config = dict(
    num_hidden_layers=15,
    hidden_size=576,
    num_attention_heads=9,
    num_key_value_heads=9,
    head_dim=64,
    intermediate_size=2304,
    vocab_size=32000,
    hidden_act='squared_relu',
    norm='rmsnorm',
    norm_place='pre',
    norm_eps=1e-05,
    positions='rope',
    rope_theta=331000.0,
    rope_fraction=0.5,
    qk_norm=True,
    attn_scale=0.149,
    bias='none',
    tie_word_embeddings=False,
    parallel_block=False,
    extras=['some layers without attention', 'local attention windows', 'value embeddings', 'a smear gate', 'an embedding shortcut', 'skips across layers', 'capped logits'],
    init='normal',
    init_std_qkv=0.0284,
    init_std_o=0.0,
    init_std_up=0.0284,
    init_std_down=0.0,
    optimizer='muon',
    learning_rate=0.00989,
    lr_mult_down=0.7,
    beta1=0.9,
    lr_head=0.00712,
    warmup_steps=0,
    schedule='wsd',
    decay_fraction=0.814,
    decay_shape='linear',
    final_lr_fraction=0.0,
    batch_tokens=131072,
    max_seq_len=768,
    doc_mask=True,
    train_tokens=1529000000,
    max_steps=11666,
    dataset='wikipedia_en',
)
Each number is 500 + 25 x the weight over its row's rms, rounded and kept within 0 to 999. Layers, rows and columns count from 0. Numbers have three digits each. The size before them is the row's rms in percent of the matrix's.

# down: layer 5 MLP down (transposed), 2304x576, rms 0.0119, rows 602-648, columns 128-191
# up: layer 5 MLP up, 2304x576, rms 0.0723, rows 603-648, columns 128-191
down602 120:467486472496515491535517433505531488523505484500464540498475493495509502485483473467503446525493529566492493450487487495495507513500467500480488514515504540521494533479498499483481462517524470
up603 097:506506478473526466496462489522523496507496505490496494517500530476525464499493505504530483469457491526471480483515507500484474450528561546524484479429541478508504513524484468499496506498460472
down603 102:486498412501473491528549471496540520483492496541542504543477490488537501482490512497472522433529479472505461536497471473505493507489528550512493481504508476498467517490532525473529499446505532
up604 111:478552498480539494492483501484458478547502513499536456478529467496522481543556517500495546489484528517524517496504517499504532498496501521494528543518467504528508540482463534537530506481496512
down604 112:461470483501498491464512475523523492481521471495492487489518513482501472486523497483473486491547493497493513465526475524498496436499548496451461525501569496553489530474502503484468463504473496
up605 104:526518497477501525515466491515446503520472494511516490476517471501486497538497510466489495532492536455463531490468491485545491482520510512571538496482470506506467478532507502498494513521498477
down605 105:502531476519463503449531480519502511529482491499473485472486515535481490522476413505541493482511523542500528510492518571470486488492525479525539488496530518496470540487492505441474488474508523
up606 094:541488542466541530517530497503539523521509465516469522466554482525471549520451516510467481506483486509523510503495494534442505535541484484524517460463526513521490444520476474477539498522523535
down606 095:512489437500525507441508504535519486483511464499527505503538493474502530485511464500468502488505507511485508524513510496512503485521523470507496501455510519502438492504504497503504513515467529
up607 107:535519505490500539463550517526533516490494489551512524527483507449537507485503521499496465540536517454492494497516505489500541495489590496520534534494528510519501508481534496498548478513526536
down607 101:481494480513519463488485506519546528519537534522502484508492453453544530525480524513497500557491504530487506444487538556491495493512519477514507478489466530467478511510514501497478485518449529
up608 095:511488511519482467479520472532499496475508471530492517488493492514506443497495463509504541549506528503492528506469529498526465491503515543505495561534520506465518516492519509523536523493494516
down608 088:485493505500488537445526485491496492503520486532484486511495539500506529501515550502546464482463497517501477485517485472497496501520479472503498511444495494472509470534504511484438470492517499
up609 075:529455483517495533510509469484469481503513529534514518478477501506516511508525485509513499540517503544492508486524493483501468500550534515538482493511471466458473505509498477556514530489541479
down609 080:513493495459447519513496489463475497488490523494525476545505473483489555506494495503487490471504510462502508546492488477503498506473514522484507540510490461471484511493515498511500503498440537
up610 077:535523465477501467528500504532518539502506517475537501455472489543497472498470522524508488530501473509497477444527501491503521507543494488553503509507498545467515513461522497466486498481507478
down610 078:461527550515548501498523521515486539498469521510498532500532516500522495502482484515500490539497493530490448498523517482534500493514463481506503528503513499485422511504502451514464544530479479
up611 102:499487512484483519542517527510466531470522491509466486484509483489512503495467520549547439509542505517504504469458518473554516479510544509520515484510502527549496467547522531494553552549498467
down611 091:451541539481519539486499486496554492504527503503520509524533483520582509468511516491526509542474492523507488499517511526480541508484466514500478503488456502521493484515477512512488502509525584
up612 082:457439483488497481519471490518526518482493485534470495534539488515509506523448465518461489496510516489520506515493522478456525507528476489500517464507520493484518518510450538494512501503512511
down612 080:461443474500491519471506527465539495514490509469509455473551513496484493498490520507554492498465480497484492499502509485510444511509490543471523512477542500464491454528494494527541471505465486
up613 125:474474535507439495473500506535478505459525484547512498493510504492485510468519492507526476494522487501490542507509492538519491503496508495487513502489511520470496478534499514497513459518520481
down613 121:502488533490466520574486495521508449493452464508529466545460506530487463509496522507505532488515524511471480499511476513472492523457523515488530464494491460517490469560491468501480425514509485
up614 097:498521515493495515502477480504538476504464493506458515482480503487508506487443484511501512489493473528507504499416458508525518503492459537524524509521470530529448499492495487510495486503538479
down614 096:520512529522493509501511480525509480480485513502448458509480507466488523457511522508515504474511475494491534525550479484513473492523528510480456462507486461548547499483470515509527494506522507
up615 112:490486524489495481482527527498496484524530479485481504478510505486546510486543499492446490541489481531521461469526503503538536492508484501502523486459489480476506509533507493508485543511556492
down615 103:480520501505503496472462476468506460458501472471463510508519461474473529534481501469480465479513485505506529467542473481504510507517536551506452470486508546482445525514467516487485447479516453
up616 091:480537530545544519461531485492510469446525499498558508548474488495492543476507446504527494476472482553504540491532474496460501475448507479506518463473500452507552513534560506447519512480502508
down616 098:523513538517511540523549527501515463547495525470508539458491502490497479506536493484518486523503485479511524489547494493536520511515522478461502469526492503534461457523473511509484497501524510
up617 093:531491503502488544477512512494500484540478492540478490496509494538537501480476489488458509543488472564488503561502533512519487472478506507504516535483510473492523499539519482475502523527570485
down617 094:498488489517470497526513533522546533456509489540538486515491489508485454510539508524496474481464505481530463480513536507516464527531506540518534520496505490493514503540484536553460515517450493
up618 098:527454566497531521489473527475538471499454511473504480456484494467504547464493462523484482526527520508488474521469487511527512467468507503491531485508521483505528491455447513459488476519493494
down618 103:486454541496505518536537499504515515477511533456473488501471492549493492476523513498499481497545498451501497513496459485475499457483518531467503559531522506512463508516495498529537485489522469
up619 112:497484546496525509482459527484495548509521488504477486509470528508483460484555458503528522549515496528516492457517513500529541518546515480490492499451492466516509544498505494520499540498522469
down619 112:536517496536477461532454553522474507464485499480504520532497496532506521519514478494493496511466493498519520507498466540469497453472505533483505514509534483491452488480498517530530523515527489
up620 109:519523485512462517528490501495488494475509492501501520501463511491513501537522458522488499466473516464466447514507520534484492471502507499483512490448459520539482512484496555519494501489486517
down620 110:521510548500519516475540512509531507460516481518505521500539494491551497485483521500500530468487480508529544501499484483532528542495481514503511518497441502476514486491554484488488467524540510
up621 081:473466453494508503517477550521474497473497491512500495490494485508506499499512469513523440492469495506484548472505495477486455510531483457480484508521504517556524524512533549496507493504522472
down621 082:489517514496472529457513519523500508475514494510463515509482511514519502504475507516476505503484516522509522493524479499514529491482489497541452477466441469443470506514480509489544478471535492
up622 100:458474464472516527545534522512557478530479513509500498500508516494468469516518462486537470466494476499476498500547492523509547530519444532486519474489482514482497473459498467498481465546488518
down622 095:528500530488468466506440495513486526515508522486520528523478467532535532455481511473540504499492499474526436521476502530519498552515510497504464527512544542485478519473473497542497505522473516
up623 104:511446492465471465508521508550515484501500516465537551519490462534522495492478510523515456448492505526497485530509533519452501524495494539479568547474501485537511457524496510474514506493491438
down623 102:507511526491459496485534477474507491527471493507512492522528541479521515513478482515438504487493449522443516516492488507467488504465530525486544479488517510518561459473474539483545511532463540
up624 095:478473547503506516509528489533491494483535461476487511481526528505509497476456507534519500483457518467491483560512500520503502508538521514489517513517471488528527508488491493486529511540528518
down624 087:491435499488510491486493527494516458504479494504481522531551485572503485522479490530505473463473492509476463542552496502486513496522498526497492475540510508460530458507479477467534490530489514
up625 116:517494524512481472516514477506513473462523499476494475483474528514473457536472486493497532527500482559508431516510488487486485494485519510489484517535520509518506486516538508546462522516469486
down625 101:479517471499504473535543465501516529496502541499483514488474496492516500521480496496484477523518489515477469481469468520488502574512489563476521466517501492470476521512491519562521547504450528
up626 102:488534518441511523513485503514448514508496458483510503491494525529548474516542564506457493504492500492562507487477525483482481512458475518482534463503503488474523515451488503495475494518501503
down626 103:494500500511451534530517512544483557470482505538484443498531461525506464468528518474530504477460495476515485511536502511519529470485473476473479508518468454520543492486477483523498500500499469
up627 080:523550517523505508501537517504497519474546514542493529505550503524484532492460510463480477513478503466475505519533491520485556505526505492477524559513480506499503497467505511517522489474509505
down627 083:505488525521558503505512532475468459472534501510503517461485506531487491487505460539540463463500446466494451498538498525502499459498517556517486533488513523508517486509514459531537480504519520
up628 108:480532504429480535445496532481493475533539498512492525535524453514480492502503448469530563505463517531501483512524483476524520508518481473508494441494529490508496503496471511490480514521476505
down628 105:461496504475507462495479493465515478531522519507474526522549525566526515491537487540482498469483536422522498491555465493535484496516484523501467516501509526445485508513503478510517513534493528
up629 112:501465487498514477446468503534501511523513524484502502480456527499468520505525523488439511501497454480496496503449511478490512484484456471545461500524556483490501526515456516511464518489490539
down629 105:544513476490511466519488488447529517521497481461547512491478496493505455477505534504503512487527447479532492490473533496512521497493493475458480496518484474526455489510479510548514530467507502
up630 108:477492494533487506502474517544540533517479461466536488557520498512529468539490530523518508476474558481521498487520513542464494460464501539500488501505494523510510496515487495512550510460506536
down630 101:536489467480524518498535469523496497524493549510523513509512469529488521457465521533506507531497488515505503462484476488464517451512536505521479526468517529498501460474571510518497555456498515
up631 097:486464567474509500518514504503498494502484508485510484452520489484509476512504482482473521528484507511505460529516514473495515493484498465545525505484472539498491465502497483435503504469553484
down631 094:453547528564529495531466495491463526455486477469513490464517468500490492547482475527502542543502534508469525495482494451485529508503507443539509493490484482511501510508512506532550529524474490
up632 135:530539475519466515497575434504494510496530509557533479498427546477532491528527489508483481522530480496477501496462538494484506487448481512500472519507515499518479525495493506478509494500538471
down632 120:487506455526491510519428535487491494538472506462514515525550502535524469491517458508498495491453493495497507551534470495512521520487479516537512524499435493491499518536473450489534511534491496
up633 103:515458496547496459504485525476463443464492546491486497525488542480514542536503445519502507487480522485468506508542453482510516507450488514492482480466472499507547514494506475453459490498526489
down633 092:516467493519520502526499516512515512522537544511524487479503495511539500475496472479541490548518513510540501488525477534508464511497457520485506527481495508523487536505541513509466442505505510
up634 106:486467442490513462459537523508521451501510529496515467516515497513502461507523451512522559479554550492461460485502505515507480520468506493489524469473498511515540499491464519545518494525495528
down634 110:475496566554468480502543494462497512537476487547510526460488498506483539506519499522530501504512518493491458512499526503487484503515525500521499500531517479517486472496490519530488486538480513
up635 110:515541515501549491503493500509531468521513472508508504486485521483495505502509530522567495462469513455491488484505524541469485488504529471475483489536503479516484475484531473485527534512528491
down635 122:500501512509500543505523483540505448511498541506474491476477523464492475494462540479550481509466491516512498509477534501523480485508490502503540507529480512528519504502428497503502518476551542
up636 117:472524456532519501486501498510517444524491516501515459511549546526481491551506485490496475483475509449556456498493502504509506529549522464476501535487516467484522523472533511537539469471508491
down636 115:510480457507520455500525501508501506525550485511507459497483520455513452476488522509502487512485505481497495492506437484495517471514481495450486485496521488480485525531531500493493495508483482
up637 104:451481498476490508467512499540537479488466491508496508487543510474517509487512481528485494497418493475518522497500514481533516499529474425507509527484503503480521515493549484529490501506449504
down637 101:468454473462519501511486500521497487529539524497508488504494452524495525474540483525514534511459529502505527501486475451480489535490453514498492502488518509479481487491518500492463496506479503
up638 110:507491528491511517508489502490498497479496478498498492426501495520474465492523489547526542477510503535560483500491538525468479501490481503534507523514496495499520456521483479498486539490483499
down638 105:511465500497503543495491524488554471505505504487484489498536523526477505515505509515476495488493538524510497507520509510451464499494527483429525505508523557478508453500460521511496512518502500
up639 099:493494531520457481474477521539501491508548508515476543512471519492489511513504497526468489469531487546521474500501516482457466445515534512560517477530489503508507485479486499489525524493522474
down639 096:504515499465476509497501481490529509539497526491530492496461528474514509490549523483527540511490526493518552505493511499478510505505466498474476497503488466490532515473500495522528466499545490
up640 098:484529530497507496453510525551490481495526480525497551504480516504472502489518570447553498517510547452456511502485506512506546530541444521486508455503481541451514477547511475491536493540480489
down640 104:523496491492477517511499506507513539469496489553456512507473490516481476486525553506518481525520495495515501493499499511484523522492454492450470482488462495513514481493509513511498497547461485
up641 123:515518524506485496488493508441465463541492535467505473468499475497482481454491513456526479506509529470477490488491482473575495502524462551547522523514519461515535487447480498518519514506482502
down641 112:504482516531525449546540519500495500449483520523479521541495511507486458516517444541505494479511543555501511520513472466516450484482493500535527498574548511495506528504502498496479475506458541
up642 120:467509498492469548494521524512530519443502512478490515539501474474491498520492485555515497488475534497447506448475510459533563492505482466477472535505502479527518486523502476485526527485504509
down642 123:489495493488516509509483521554519493474485509509488505492468451485513497495478517562483526495494526463484471473449519515447500502519500494496506549523468487507472497508490512522502477518476489
up643 098:491478499486469572477494540467504540508481493502472513534475518508495544517511473568488510534484544478470465475528451488501500491501483532509518499542469493487467525523456486503505508526498512
down643 111:488518407491499511508486516551438519473515474502512466505529488475479504493474429504498514515522490504499487486505508496526465482540490498527510517485473467508464555455484525479464526469519502
up644 099:484545514498521556528501524486480482533471476518481466484529523503477509498467498518540486516526519515498492480512496515497512494465495507479477480517499430494488514508476512456490521535509438
down644 094:489483484550495514514506527478508458521482488469491506494492494514498496489486528502502513437507529494489475482544505527505532473516508527483473505477515493479463488484540550506488485501481475
up645 108:495486522527532507505512497476544511487562513509540542461478506487450478494494518526528519502496489514472468472436483544481539534475522485516475472550503511509510511525502534503454474490499511
down645 100:478542493478546521524483453535491496505501464489488513492552481481541438482494479456517525541471531489499528496483502459481497516488493501500454494471529497520501485546487459479513484513497487
up646 104:511450472521450485499505544492542480487466523540509502476503550542517452554539493545491470501555487512507497518537500484485494504463486519515497504477485490514482500516525512493528498539499472
down646 114:534497474504516487513502496459537499493488469494443527502497525522561474513527533515507536512525485482469544498484475489515502499483480494517521514497478511515503534480499492539525491504498514
up647 108:472444508508541464480480487496512507524476514475535498469501462528534507525529492541533462454476521534530506516503491489479507485496485506534535496511502545408519555487463487512462482495481505
down647 099:482464489516525513435491518485491477546497482535493532515544501475494528503501489527505503506510502520517499516500478492512481555548460508465501506498452467470553496521449507503476519481483507
up648 099:502483544534490488503510544419489511541497512543507442532467504526541499512549487462515502482469557492477501482493504515496505513470554481469466555499489529489505527491470479523496474465482475
down648 096:518489522528524516504543494506556476534571499499492473533482479536504487481496524530509471534501474546543503487486539559476536515463513496471528521498542483484501511524505493501491517505542527